Each number is 128 + 32 x the weight over its row's rms, rounded and kept within 0 to 255. Layers, rows and columns count from 0. Numbers have three digits each. The size before them is the row's rms in percent of the matrix's.

# layer 8 MLP down (transposed), 896x224, rms 0.0734, rows 93-155, columns 112-223
109:148172129118095204111100115171071134139120087059173122131122137100139123088134208134152112087095150164140105174120149138198143137126135128085106135112125139128165124089148180169129174133124151107167123090071162167097133081199069124113088086092101172128069120131100124180080113119177140069128100110107146104084089121092058176114158107111
108:195152205091083120149114112127116178129162112109093123152088169142078189145148136168125121133119064127050150135145146121139132107125122125170111154106121150092087141091145127122099110106096133117115151075134127154144090074113122089078130138081175191101154094079121155164126123144153120133129203106154167128126161189105061078170177091087
103:097142156076130132168160125084153099090167121144143117128110114128122114073139186143146108144159112123080144102093108080121127142131090126136160133071141100141115138154120105138150153137095195105110159169163123087132129103160111078084124084191152152127187142130158108153149092128148109113126128130099124154094120126104143085121186143174
101:128150096063157126126092151146143114160092111130141138110030163177123186072159176097131144186110111182124184132131135099173146085091155107142107119108114112180124114060111175109101090101142155160108143088100073204175190138130107115146092141121132084157138102238164144109140104117108113101125119109116171136121117150086135163105155114147
086:119106141133101134165149077070124110133130145122181095143146187195136119106172142131110117125104121101061162115134111089161092122118200153167117111071091165154114164140154063144155118173139096125186121091069094099125156134116130137164136095087154137125159137139156138098133156152162144137124170108126126119155157121132119114153114173186
108:128115077064102152088129169152187148121143111069155106113125109113183112148128137158080152154108150117151153138114119147182141133177087131124075152114139084130188137130152245121137138118160121111150084099209124121168113119150126182122090099155147128141143115205145128111095109192168150149064075100125114143074129158102080124160177130140
110:141163094126137153110157209106096106104105159104145113091103139163083091182146120168116131076115114112149122108113081125087193136138168090200178173127121143110076101137085116208125112174116095135083165140119139116172168144084112139147094151099141176148100061175156114104111140157171091183092145167114117111119158142089153160187120113092
106:154174129111157091115156150167156183124128044088092140086101177102143169092164198111102109091123097114159157134077176143176132162153093156100166103146131138159181105131097089122096172112086116121176194126113200120124136081106019099184131161074139157154092090139127099114164119157125117116141119154114100123138157109092139171136127144104
093:142076119101074093162126099114105115168145138067134115154124165172149104157104079151106140173068127147131169081103147090135083104146082138173071113102105108150108111062121080087147170136135136135123150176119159115075143179118147192174153130156105220147143077158143109101083066104091101138130132142122110107070129175152154095140113119159
101:137188108136120148164169094135130141109111165127173097133154102146105168137072101082158083171116127122117139177151094125111096105156114160129164123101149142071126107156178121144165112097135149099168118162165102157152193078146172115152108120085141119132087124122053149063157137124080052145133180103110129140086092149130126143105113125098
103:102104153123148142161098085146171096134140106125156132107131089049161112108064157134103084089159096136149125174095136131118081139186163162186161126074155069134085147082104130100127164132111207106077144108136083117123090142092081124058085120138132164085127108161093135089126121113188130145101157113174108112114078116103111108085166122115
098:142132106086212127146085143097118125106137158097093074137158114219120138161128126087138141088168163157123079088193068130150129130116103102114121131119107165080142115122125127082122142102115093114133109141145149118176158127125144097165092219117084159135142117075179088102190082171161153116130159124115170110107125164115127168148209108177
094:096172156132135097143145104132053153109094091129118161120081095126197127145156123118084143112174110137139135135109123147091079155174096196163133094083117142110141139166111110073147112126120145151137135094150112175180146108097111163122168110127138097146120123103133077092134077133148154141150151166082134065138099094139117124078154107150
099:129134128131163135142118108060138121159117147134042058086186155133128172083173150138139137170093131141131126113114123127123172099135091163148160136099123111144083106093145146116189127100121129166150134070140086128143139102115131051132099146084111126148154188114160165055105074140154109160063149125176163157154124096131096170156104132091
111:077144124158115166095120176107160192147194222093148150178108113106069084130105153140125135133134133117137170140168122149118146192111122130159186102187155133165110107142144105180176087157147118050178103140167116179052126132088140125100133116118078087109073087169140098117099129124110115106154134126166133102127099104107090140226158152160
104:107140129143122123129110147139175092129107120100159125154178156117135115120106186125122122153129174084149102177120128142125087127062089088161143135116176032185199182127084109109126114169133132116180136157134157187119078086078136186125123064197104099114093110112120121100184132106103134096134160092187102068142117077188151125128099133091
100:114112123122188185146100106120130128181188153161108157086089147147154110137113147200131124127129151086099139127127130082183125109117105090159036123132104102135126129101047162127085100153079106186122115144122151125141124108075152130098094162140130108189128094113047129108091124160091118202152150142121172124142124109103143170093163134109
086:097138093110150178099077129128100145087172100144147102171066123153139089143118146099117167179148045125114132054121074133175132117129134126143163141148134131119135117154116077152144111189173099131078150161107099128077179115128104070095105174105108110130082134149147150097112141165137164188118162081128131109127124088075163139075185132133
108:118177209128156096154150118150162094101135109136112111143139127137140122103103064095178126140129158070137081081179090097105075183147083136143105113182135091099141132151108122125110164146149134113080158134137111106092170214161104151143107141105168133133199134093130122164117117140168103121094137098119171112137150138127159142114103104192
105:043140099167201151118084126124131109120142118154120109084169097107122176137143127128116101122159109122145143123127111102127143109127097191122138114096157151178146107092126157122181159087135088146168118095090086122124115129147142118117078102114093120138192073157153104189097173152098135195123173133163137097155157102182122122154131126172
104:132149062107166136116178083121141093156087106196145094067103112130162081161163095127156101060164145134128104139163051162155163152143101142132093173195073119135160100131155178166100132093081159166101201134121138115126162133134114151151099111178117137056202092120166137088112103096147158139085101041118151138144140073128169150109091105129
102:148135113140110088087102156131094140160217151107123113142101101146184135103100098179141091155157162181091095069171132120092130167097099128110178129142110128085154124137148136116164090101155131115164157104135125150137200117145199186120132070136142157118070108119107049165165066126127155150137188173115151164122098128148136034145104136103
099:111086027093165113091096111169103120104110165147100135161113197117165139149140124098086142089134185120107147132064159104106144111112106088101123175144167141120139121145106104115070154108084075184129060184107121184110155139116093153182083120115143142143094150117137154174166136124103158158197098099158129122141142080157087077125133111104
100:195095102105177151149207129127148128113151129092111085165112098096154185166103113096157181111077123141059073182128129105157097112159144143132055075154140137122092142131133103085106104169141121108096094070132142117136117148142090133104181076130072117140099087069123128176116129119161128130115163183131100117126079131167133166145173156131
095:104132071092142123116063119087128140119135139142153122127135080065072139130146130148127161158134110144150113122128125143097133169143145193125089120115113141160106119112148113123110095121126145128104076175135136164109110123063104135152137169166099089158172145138082149125126128133104157155082107165135165133180114147130096159153171135000
096:175206077070035160077165128137120128085152160141104145073138088110126098093137078156144123136115108076168127137095088094152144126136060150088118121154138074182135168150123152177101155117093170138119160098135174209075089144128081106097068127106135167121101112149118124114138128080089125143127069120104115171131147152091088136144140146155
096:133066137128179093118161143061069175100110142140135110136178149171116160154144165106184150103083144117068162124152137168113120069124126065118124127142093141158132108126109195149160158101165134136116118171136154156121198147127059164161110157093135138120134126110124124121138103102050092097134152129079079133116155123144180118123175144108
087:123105095144128119113126124143078123159154105149130102160047136137120139157148135090161156105108115113148161137079130161158123090076117089145124175091160172125107189092128095038104134097162205140146122091122070129086146117095188146122127144105147139149115122084174148149085113059125077134152113080139101147092112126166179134145090116185
092:140126086120148158148133125143159126202117111161112169124152200102129127155071157154163156134140109146121174118160117144101081190118180104125100094108149153152102135138134063112174070080147077113133100136133131079084099109144101125156179121083139149028124126116117167151134132123124106190099184088165067145127142148082162124097176159219
098:203131116142121134140071115119120129166080121155142160120128141120136106164119147101255150144083138136139106116146142167172127145115062121074140152153095137174106136128113134140157134207134151127094100094132158172144146081126135098109066118124137142125099141090097186162142043079125135101146102087111146149134129139158136099119124079195
097:123132137168167079121094066094163162124088084125125136160084200120134110150175098132093137118112116131142091193132091082099185122155095067068172144153129131136198177075102136130114137106111162118138120151137087145139137150118139139088126155139137122047109120146043159137175053101125190137132090119074128123125123120113145111140134101117
110:090126149077099157122210074171158127085149114115111122124125154070149078133138088100140132159089078079139164157202085098133097116092143141119132153200175089112083157151188159095105183127136166141152079126183129125160153106074130183096118132158076174132115152148139104117133106161150107160144112164158148114111066118128130155115140099077
095:137137095119101104076152137144091163154127127182083115114115134106169135160170127076107151117133092088131135172138115117097132131090158066118141076169147129130105155137094110099174132146149105150057149130125135085129056139096092122141077169138101117108129155063124130129138141136178145126168160130176171154156108181074081079132128170154
103:147071153173112119188085111145121134091135097099149130026095154113168072103103086121130129052167125130115121099167091124127102064071165154134080136135125158145162095120110185115170146137098145140150113034139149120151128153108101112070154136106135155131118148159115149090100105119083127085133193131149134166152092106109146146137183094119
090:089082143143133072128159122198083127095089119105169133177106139090115108071114143139131091185130151099060073116134169067146123121143075132079118092114130116111121147101156151125147104093163122152119202154088176129119140171122121087156127170141139130136143178143128101183095122159170108109153107097154090148134124114129118120161158155221
099:161114119180112160133104170147162142175122156126163136163133131130084102090110175132123208128115195126170179123152144071141114117071145127184107118109105113131133113078097161079126179061165112166166157153128146132101127073129106093116111123146131185160140151145129158144152101119102165156157103134080084070123140137165099121087168123162
096:122155053159133174164146111092124104166203119129133110072110143154068141163114102169138200144139106091106093079133082185141152159135132137132144127076122126153115056127185113105092152198147092169129138097123137093117157061134141090164146155113108142117177158130123169106113119130145124104100059195121093129155142144103066161091158085068
104:149133095097095136135114102137124130089194143073107160138156123145123127164154116116091095102081146129137104145139099141105112128117139152123147105183119121087117050166179091103115048125099154115180138138146100165167147113117131125154111160130181132137123159164136093113081099156198144131092163083121089126179157177155144094124114134154
097:123116140132094088150159129082134138112200116124165153095171119127135151093103145154136169181116135120118136098149121135113129146090100135194113100097182129171145145111097149113184146091121104108095170078157085133146112111132113134101052152137147164145107155107126120125135109028103139150120139144120136095162154108148120083108110114000
100:078081145150086160082129196134099141096099174139142129117209154125096152128119109103115147127132074106095143071074087112096121137129138150063123143142120119139129126155108154106136104196150187132182034144151132104126125096093132081148119148120082172132120146178172107118148084132121105179125132142143148129143157066078172169158141166095
093:132168188132083152071138151098133053151167115134128170162088125136044093160122157160124145101125118179099174147125122094117106128126144148087142124170182115111111113073145089101125128124104042120163078219117182154146101132154166123112163157144168114138098139097111083071132147128079165106105136082085104076149138084132150139093131167059
101:137122098113119173125114123146133132163106088144165096135121111114076112118124136134161205144095121117182099164155163154050088133137134163151165175111123148116156121169144119136109125184119078168108086099152119134111080154092172082115175114144035109177132089120097107105119145132103119139158158121154068116146075096085080142191133225154
090:158117139128057183111146063225137187152130136092125149135106137100147140141181109165125130129078109086126088081098145119156145105082138163111166119134094169107124114133125172110130126095156105086171103141091111137136177110155130152165084132138175110208120141116126077130181122155132160102081186097155119121082141214116133108134119075101
112:097113221067137149078144078120126134118128124035065142096154132123122139119174114087144110137174093132157097146190124107099119154168145170143141137139105138137110125161131112142115115165137132058116142108121077083161134180152135101143198168118109109190109131146105140143094161116070160125128100111091194198105136138150186127114099116136
091:102148141096183071119136133053073101095110126155152105128188130129090147133172098120148101166120118100129123121173117135143134135078132101165117112110126151158165124109037133082122125149129143153179109149077066138120112162150212154138161059111115138104134163117190144138106131115113109184129121130102138113129099050151102074118127099093
101:127115142158079108146153109101193143088158164118104113108138123131115103143155178133141199152111155026138123187187092167135180114132194202159113094183139125120147128156154159119126106127159109109137098137115178104122121094140096094129097109165134121098197122155145099191129088102109170080107189115086089132180130123154172119130089125149
098:120132144121183164145128095139121197107105203104191203119160153112136146134084097174124043102130130138119140138148177189126175170070151133121203062101116163130155126117120102102098082162126120104137120086098207120186110113148108158116100180136195118106153109081121117118122071135153097125167143125114172110157126121160126143099180071068
107:156159093119109171146135166129126062180096076150158109101098090105148155136183131143148118131154091110123111125115132137122136104115137131184104115146103217091145096181125147087212134135127117107140038107158150107151112111110120185141120114096142136149089110151145144139069092107041124141131131149061096164147100146111096089140177137131
100:118114083088126151095064135148098105199124180198151129123206140114150143105157140125108089100148135131144116147155185215085107062112103176165162113126104086114141150159136144045084146118091138130159142165138128086138157108106110122148139116130099211121083145129153095120148089112148142156174171080100077168145121126129133120156071130071
098:075128146082094108175131148118194138063090035118054135171060123206135119158127167067149134144137107147156102123107122100149093122122118133136153149105185091156092081150105095128115160156122158131129067118156164093098176165135152143071174150113106112170095139152108148131112137194123151161083146192134127183071072143107127124076097133116
094:144165188156130138149137124122114126128108198104133094108124072142138117103112173168178161161133141138138144071150155099113169190185161135102080149093104124120117134114112157129150137081139155066159132109153158092124136104166126130134042129156098143127097152054118171159134094153070108147159106136119120115118197082127210134098089126168
121:005166209144176078117115113182151138112149151135137128169129177159042195121144161095146133179168100057114146175090139146178145168135159129153121091132155118103120165187125148105182092117067146117126145129134098145117091102091128184159126106151055079134146109161092136114227064133152146062156109171126101148153103042126094107175141169137
104:111115143130152118124157137087115148042134153119156110153192136151126169178162140072074123074098143126113166140150075101159120152128114129187145124135097185138139114165110090137137136136125139097140117126121139114152067145169162114146082118115124183167168185136163117130103147141187089138123167130145118176085125104134153112141086088152
093:205148099160165096134104181155148119096147118169097099075134117146092124173096131175078110108162185164129118097196185131102121125170121119106121154175092200137123080124111102124081117156154060116152128097096147114108197131135113132098158115132094139033161102118135105139153111134179118153134164171107060057157052122106154059127177171171
106:075125108128164127147101049137152158136103141106121106115132150102162177085088123110139110065137145119128093115125175146039132166093102110109137180093178098164126116094126119155136053165167106114174071139122152117132157125109117145120153155176113088107112122147065114100142231135128167125104109109114099130197214141112172144075122161173
102:128081173136114161099157160141160094071130097153103132084145134116125177126122174111123086112160116111154148083116089120151129153089110169137129143062157139094141159115159132098129123134145146138135112184142111142162085105176149098109143064087096050157136129104197096145157039145126141135104091162130130118151100148085089163176144204122
099:190136132122169156104217154125113144129137146130159178165147134158125106148126068103146166085150127113108108158124150151143105212150135067165099115124071153157172139155105096095205125102094063163104078136136114110149151085136137096155132143165076092117112143115143109138166165151093160154098061089096115141164119101117108074086180115144
099:128122153147111131083119119147156173145127142138121164138157123138143061150166086196152134175172116146140114160141107113120118177162048081131146118105081143158052199115132143086100110122106128111140145148125154103103173082043130125147191119104132126054125102118091133103128120138103150147084156084116105124184098111107144154120099130155
097:116190130113138086149120167119135102138068128171109137081132160152090089140166075194156166059143168107137164156111158087070120149048140075123124135123152185134082136141111168124171110113114113146101068141129090153087130152133151124062084068126094081108163159162140079110155147133127136131106163092178152164176114074127098145139100126169
094:175171122173144089114139123112111186076130151124129152113078113125170139107179139157127133146143132115133106079109074105134083174112138198110113115148088165179131169094163112148110061150095149137087067120101131154090150087069163142133109108150149158155098192114135186034189103148100134109168174152139133128135139122139151100060136110085
098:151137108128086073119095182126152128141152129089154122140120152106133145126157150101145132144119199141153064065109106165156154071090141179142109118121136104125148172153183128173130117160178138091110065149122150132180118107162050107126101151100103141080094152093109146121104187154140203139131179118134130117162177092178150103140134164170
100:138105126099088118146139170138120113101157148169133125117154167082167087060053091122074113104120132149137126120210080109115111106097047101143143097166164153152107094104125143123191152138123086143123104143062158172096143126056150225110135081111187146171193160125134062141124077071112135102137163145096163098121110113139144103127136071114
106:151118247118098090140084093128149142087137129117167094123160139209114141168090108055139175158137211152105113119134109088186073107110067146164132125100129089139116136156101098146167114161106155085065184130068101108172146140083119118139125106123128169132136127119101105145144170149150132089115130106097109133142143057150125108156114149226
# layer 8 MLP up, 896x224, rms 0.141, rows 94-155, columns 112-223
107:141174156141122150115087103157148141174110097157131141165118065141150118116115146123072129125157136133106143169053100090153111131132120161167188171119103168113098179147177111095064125097128174126081138180089105134128152118132112103129125137202065116190082160172149112118107059158157128154090069080142153148211148122143076133101168112147
099:122123126115147143130150169112106139155108117217132105124104142125128158139107174135135139159058067106132099123140096156147130114140095165156127120136120169146096145175121109096122116103138116185123078116157138159130128101135165137126079107056100069150098152125170189060129054119136151087124073136178114127136165092086109164137129121114
099:145174103086096140088116186188120144170158149130139195065148159117118125198083147138067115132110165071091186121133103088159147113116137092156100131042187116130126143161104097126123165160084103061163147161101117114141131113165094100149118121113159159092126135177156131108093144111091171123143085092141104136123117170091072147123162137186
091:133145139120181104144138190122107132067149093175128134110136170102139121124082135139130124076089201123165119181152144193123121113136247123097120132130161099131164084125204141123117134071100192063106191159199137123133151163172112167172103098140126110105133140113111116130123124059118110150149142147086128118137084143128117148120147103162
106:118129166124126170091160168063127076027140129103101153087091154126142129133105084037164166163102166138118103116146148124144093117125124151186137088074130105177143124126056092132092115094116160147085109098128122154055175112212151098185166102094171124160154162144119131171121109148168169130144096134134109145118135149141144088149158195082
103:086166149137143160136137098122167157147140105153120128146152101139138170131208115134177121122085119132169132082117117159158133144127117164064122123139156176105102160098087149071137157100097103111125174134149137177114088119109169110054140159123090156119085116144133183031122064149096126120137123157119105110131119087186150184085079165164
106:161118104120035113159113135057112130134175130077136098108109151138136109141184140098174050109116199095125048073070057189120099100089112115130186088147137130141117168119122051150161152134138179117160133094083118120122140156111086104174140151110125116116148139095180092083153150132086123141139098175140157123205145134140096121139169112168
096:120164162145174072130129148201130154090124137222158138082115096157138124059095147077069159066114145128108153110138124163170103147095108049086081092146136137129174118144106186187184089145083116108133174109151124120178108096131081079165124142127106145138095141104090164087107161110144195032158108113156091122129108150156139125155160120182
103:108137127101124126096065162129141180155177163174127135089159119104131128110109168169105124116078124176143150085175117131177138062130082170130119134143108150148157161104107157128100106147141105164156147121132106132110119102055186120110090181087167171114136156051128143124113100145095124150144102155188119125173144146149137147163064136133
102:145142175082109128161094191108179150150136133095138140080119158188132110156171135131078163116091132037151137155118124075199194178167162128111117098101117103092102147155117108137098169153125115114067168082169104084089133130124146146204056150118159089181172135139175105154127085146115120131064104063158088174089123131102111113157121132086
100:141097128108080089128108106111166100157085138145146111070120175077151130125158152134141115110085156093086131120156161131143109140136139114045198163176098109115191111118145114083181145155142141106158163122129123140099125161138106088117142046185150146162150174057138161135132105088096129145090136115111113103129150173110133126138137185125
100:087097136113149153120161111120135145157118122108073086129195142138070037184074110137104138187149100084136160124137108125096147099108088102095112158159102086076142139107158134141112140085161130171161200127123087206143056205126129117155069114137107133052123143093122161096127133161135131067090127193116132187194126162136112107102163086210
095:129082085093131156107120111145133109105137080087145155183100077114075059165128078156096134095161098091148111123104118221118107126131098122108187121173114194140180188166085129123152100165083080136137125172109103156088189085126126127120158088175155135120159131102095087122136138125172109093145134117146112120093140163102136140075141120142
096:096148116124098050151159134082089111176128149198126088166194159093114115145113120148126089091124094171129099218065121142162118142204140205063154172141110168090104132112136083112153107130118134119094138113153126099085134142111078137138152124107097054153110113126158148132149148119131155127136088176107152118131150106144070140145114159158
100:100158174128136152191125067110165145101094109110146054149159132141171141139152133162087188195171112103130159102188108129156124156182118128140103164217126176102137162138126060121115182093139145112158123109055114142049069077104100104063112070108089116166133144133146074195134115122187176102177105164128153065127126164170137125113132186113
107:068155090133124107085088119144065098100167188102079124111135085136143143167144102142169144061140130102167147094072129129144128101123050073140054134138133147082109164156087095093213138153152141153138112182086136102160148158112120101145086196165101222097127163119140111124129162121153168100113133156101130072189116092145112135099123177159
094:131136044159107067131155123142114121125172149123058167136115091101133120117156146096153133082067155132137097152164168175116167110113119178078137114074098173166127111087198164162086143086116116124200157086114153129161103168153093159119107067170069160163134108156103068077166152110095134102136114171090100101177091139154133087127100125132
100:131128139155175136124139164152080123163096139184161138065096160139085117131089129089069173096097119114124173058160088126157145123140130079130157172138182076103085071188162088155154107124119114134080090167152146137175185074130119099169132138145059128166169137110121142069166098118115136078150171152158109152106134119182122137111091189145
103:143131125083109134153100163133147127173062159129093073171166122156075183103134138079149148108156068138156148093108124174117075141109171119185103146125116127090123192206140169109143107100175148063133130077156080101075172174088095102156161190107090135129085090087106121085103179164155121132151100131189123137174163134122143141157164106184
104:062078128147167175148092119091128120126180136136137082171140114078110140200174110122129134160139089081131080127137091109107145177115124090103102093182181065083135121107139174141101179075125116185108125159190142069145147140146117107093159074066132121177111065156122159109150059188151148102131130132166133147181163077095153160094133113098
103:173099127128122087165149109145112161125150114178155056133148180136107075133119132102147134112119122052094158144110162161152130137090160160152092109142132161179099126120123120137130071175174119110199138092179144040123097127136121178097118125080149122118169162150184070123112093098090075172120134118113115086153137132106150090111109195141
100:075102149129125113179131133124175146091143112096202080145133167121156133203096135132093106124104140098145133077124158149068139158182129156154158122089083115136093140135156109190137120100114167175176128118146116130141144143196184135089061136170126133190147135173150143126079127107135122069100112093057189113112038054148155116097176134159
094:053101151141124150136128120127126141171114129136143097164122134092179135070089072057068106075113140146109135085084172061131121152125161121147147125121167166092159106140096153142160104124116162163114172169148096125179184204187157158177117187120144132106113132103080161094129086071131132112139115098115039119082162144134169156158082150175
093:148167141148105140145155116112092138165136097164118182127090110145169105207087117135131117102113161133132117119134196100154147122115162112151124152143127157107113148161138081126130103147114122109093180096124084108115134169195127094175141118094124127123065136150122124141153123073140186112092149094077122127080128125159179122112140121027
100:134068154125142153138086114137102073101157124150136131107143168129135159082154125103209110121108150135148126103112114178131107112115148107100131084085141129113169122171138104195177166114160112139127170090144066077110142126102071078110075108153103160166124134120145143152117134253123122148095102189173126081143149134170142115120133123077
096:095162147084182125118052123091131114114123119086146179132130115123190168122138129159134146080117122054085109085147109108147150072144163136136121126154010128141151179051158109136104148103101135121135063066090144127153123120108151149131107141176121133169079135106186136135134109094160159122135137153145178139174068182173135120158145142173
097:103118184106136158106200136085114112083135118116101143136167124146123070069113166142153143148151120095075142132142121054114187119161154117101124107144160163115116104148152138158182124134135121121090106112075154155146056094128126197151101090135128091100137080147100086135185101185116164124139177160171111012116112145135102112188107102117
094:102112160162146113130057091106104116184142130088131091087112178184070098126121091076096164123140124179108122052070141084146115139108108131148150094127075176143145113115129148124089112112131128076135173120182051123161138109179067147115175102137182131144176114109163132162168168122154045074124145150138191096141083150169087098248146114110
101:094179214104084127139147132117182135117104122155125118125150144156117092157101100154147140115136156120114186095146175099140113108085125225200103142119136125131138101172124130104132151197113147164093167159122114146133093142128108157069099117143146159179142146146106142069190131119108096118127120075126123142124106071103104115165124115148
102:096131127053137122106120185135108100161176148087104126126161127124120162113112181125090115128152089134117123137135140121151101070162142118135111116081101135107118133132148092112129084125136151098148099112181094101117173137136136135171100167079120152178114144137116103096050080131123074110131178101164119119079081109136155096114053144179
106:117143102192081120143172177135133131155141137134125114114190124199120140146119161124131118162115104117129163104092151150090086129164105133098091146132198124157143099115116058130133141144123131109151152121130142166077137181157131163169150103141073132156016112096142096007064118097097094131136130167116136164150139090186120106166160170083
094:114117104162104130091166160135103119141140145135147093142117129167097110135128108169166157165142114200140081135126154175158145122082053096122136180129139093125155113132091105056116141156152118123122082077089154173062167114111183131109150107146109094161115124136062121117110117124123093148112135132112179155072102113122121091147166108186
103:091113109116090139099102190099143117117151108179134076133176116170148127143087125144159128130089103131138182134155131125108132107127113131138125121152116113162101094143125121077150167139107113125118200137104194070082099133164096167154158140138131138118204135078097083129115102178125103167116136084163069108223094137127089137173085091136
098:140103128152098098151115152145123190135138050099109078161183128132100137125145175132102115109098073129170163074103075138134150084124117155095120161166077166119083111075168079092126106197167157144090141146152095112167129081113125156138144084148078128099202082087131142105077142123037097173096120104082129109143139139134147151176128091175
098:144068130136070110137131148121105128136110141131121132137066144125097085189056143149069136128150130162162160099143131125131127181174172139167209122192152157149094099138143099150103099113129159155105152124157116156054171104155178079203131182120075224157111064146129116143096108147122134163080131132160160114159133127091151138122071169102
094:098137149102063127080142147107144185082125157114136125148171136093105098115190182122101158117142153142101098061144099130111112097177115181124142093183151105167223206166054153088129131116061138088083078129119145139139084198063128168108122093148145095189138090127078109129175135142123107149141106096113129101138201146103120107151114190124
101:135117100158104169140169126133117108057140109118158161081114081143129096131214111141151180115100063129079099138154161177108166074049128095185170096132088080133104141149131162169171071157128114138168086155101112091147097146167170071087150102192123159179201138122113112083074121063144133081092097114094099178115132156130192105119157102103
104:168159102158142119112116106146089121145138157141085082157100145144179103132187139112090114069104118100123111167085151091131126110128123128096103062131127111086130126167094101080081120120143110115096139114156132101131062139140145098165174136159122159197178163116182121116105138159113162125148122121120085122102089168153151163103161145000
097:122097178141101174148084148172149104122163144138083132149084153151181104100085183142136109144129165088155095179097121186146115168092158155092169172101127155090089145109168095122145142095124108109147169127176150136093147130148140135101106112103039133168190118132115146110152108074147127119089127111153143148146098139185139176107103088127
094:130128161152156075161042150135096161119096142106146081139157089181185130112083117131194082152096080092170090116102107128135171135117138160122146135130066158160178102118128104105125132142146135160073101114139123099126120177141095107192144132107102160149135101107129145145118104131148117162106136162148136159150172158128162108127122100093
095:092099173145094098089175146143174114102092127151107096126106153135149106124151178094076017121137127081113131109148175101107151126173142189131122115159194129133111096176111150166162112122097124124114122137160145189147142085177084169152122129119128147147105114082145087156088109111142089091109169160118215092118113208159111089153150143150
093:093180146074113087119153182096162193134143118137118142139167153127091154114156131124119159177166177156175141153133123104145132129131081162135087125121149135142124133131153125130130122178166139117122034086173131091090074149137121092144132100128136199090061111164134173085115106169093091176167143165130107151137126044104082151130087159179
104:132178176116151145142128152114153121194154131138075079083120134150137146121127136153173120165086057094119099108094193116214107096102112108123093152087107131114093109102135126128100146168109103154144132097083052125142144136103134136137132118162129201137127164099128081097043099151194128169118166133125189160146151132109138111209136127148
096:139138134086124151104145140078155148132129076144107156106154118148133128193156104109112115077134100148188131112075153115167166135107082183092092143153091135118151094126091095134143129086087060121166110125139062216160092172087098102091128166111161138134150117087115095131165126094135126115140118094140162076133142150082171111156082160144
100:115176104097095139148197130052088147158113118146088154096129142165141165088135096125080086128139153172107130080024163148162074112146105085157072148120100098070124140132135096158090118154094097155123146205138095110086111122106227089158159135117078228134184141122098058111108149173136151130160072113172174169132167107110117156113146073143
099:141143185138140160089129106097166163191150160072145127125156107076107097136176126099122067081107120151158109147160096127139111113141115072117111190135151139047197155122117097146131110093131112136083124163135102147122089137054162201134163127123112130058144137059124139146053100119086110157057046139127100135150136144174150136158110133130
103:114057132070109139135084081101194124151141100091158107137127052135157111144085140149127126152131128129087127158118141112169151123172157121166117087117140136112093136075120127174096175061097174103094160149123082058091172105185166115124096104152179160102144112137133148143119128164138073128084172068124141114151144120134126105102131152162
097:065175104164104121182081090118112159081193153112139109121107152155154189179134147068141093078096104122131146155125121132112169100145144120136105223167096174182097106135104129173133073189085154145156183059129158112080117143102092145133063107146143156085137074097118151097113151106110146123094108136097107137091194105147128088121146096182
100:160138140079111085083107170089137102106123111116147131056138121137151133155146151138038127167151104129105124197096121148171147130102086167135136204174129157173125070152150135050112124082058115141109111132119200125193148108142120112120123107151156080081125170158073176182111137131130210110132079154149149106080065156139070167123171115130
098:192113043163106122120105155176151086203174066074129210132135157077133148143156092058124088113136141096122165171110181164071128125100094110096144122109170138103113140064155135104114137204117097186188085092127086132062145135122139087112144117192154152082168093178109103147094143063136091155122113164076116191136169126112149136124140114092
110:132136158117093159136089135104139153074156151089094110148116136118171122147164150157165118165184123108146150153156170097143187159106060174126139124120132051132138097172134147103131137097122153091119113125118191136123133030133158049122102114118123079102112148207133182106165140114131145136142143101124057159173122195136136091120123101070
103:143142131156127136067140128136124130188119167090110157124086180102090127118086121143089161180105098121132122093089150087133153099052145174058145121143124124186107093082168158137135103140102148161140096114212150116129099182067080089117098103134176177161121212218094109109131142179149113208122121164072117112171149118083104132159122133143
091:123112094094030138112059099100108123133131059083104143128134095118144139182110114117138155139079095134139141142133133162094143126084166143209125153096176110136150117151142087153203112121139128110169167123122086154157121171096151107153136162118151085181094145131131169080129119133173142106123094128121135150125113146093035129085172078144
095:105179100113098135154140123143128121082140144141142187115099107193151115156193134087128075083113126134067176141121120115156112128172137197134124103110151091133153154115126158083080169174094123177107175088134129151056115110156104128096136113078192175094160127097142118108115112134155116197139095213148092116104096084135107114160107111130
099:145139124138129044156092146058139134152105109068134161142160160162133122142140132121104131086128158114150186104128157109192106132090105090109083108172104088123156176112083197117126139164127146112111121173152143120148132125103130184129188206119161217068152128100131105093174084135189101116121126151127113143098141127108097140108097126172
102:138121117130117190162129117168137143132100138105148141156135157104148059074117104148097109151068164152110109154136153157105148136126121126161136071111155114152170132120109116105130168169141124144139082142126079139101116134118055097114120194155067102137089146175124127089162102115096202147117109058153132065068133072155115117102112175157
105:179084099131114110099175091117147094173143226136111167127133126160138118157130140092125126135092151144080177164081106147150125112161045164141066089155142167116134126158113193124112103122100079154165159112119141144127136167142155088098086136131089088152132159178157172108145118192123135107205137125101126163149183147120103134114139149153
101:144136157111175130193121129119096088104129187117167083138166158087082091105125098077127113114171121078166157158149176127124141128100069109146191149127123124163152037092192136158119126073142109180129171102100132163063080091112097130147126145184097125129170110119136107111089122124148083112160180156150199112136150131113187145219103114130
095:153157118166137160147131085044046075121099087087144100078111141147163090109101123123108119137176093132156124198160104162147079151112110124147166101105187182127119131136126129170146111098137153038121183091091132142145132112130140132140113119098135115133137151135121145125103184098204095129064077134115134088125116133118111113128153127151
097:156119167166123164133172079134163127167126138107115113086127092126095072158121127142128126112156080079051162129174137091112129172107135130120137105169130105119144109021149090175054111159131213142155136132117128122112137117130139081101153174099131102146114142174106122112110059109136115127094202125143170119141126137128088215170092110161
098:111140096108161128135083117085155134098114156105095126081129091118155116181095147148116132158098136151121124096065127194092145128174091109147132138113126091188156171165128134173122156161120138144106103075129081101109125115162114080089127147186154060146096092152145086103092120127168110104117176160138118160117135161177129181129127163102
105:156166061066181123113133103103125097153115145177155112076133129162159099108184137170164117125150120124170154192121183112124133097107143072106145203135182106118158156124102161098131147101118138150173134110158142140164169102150087160105155149128137130100079212134122184095125098131118082146167121128135141108100146110158136183115116138057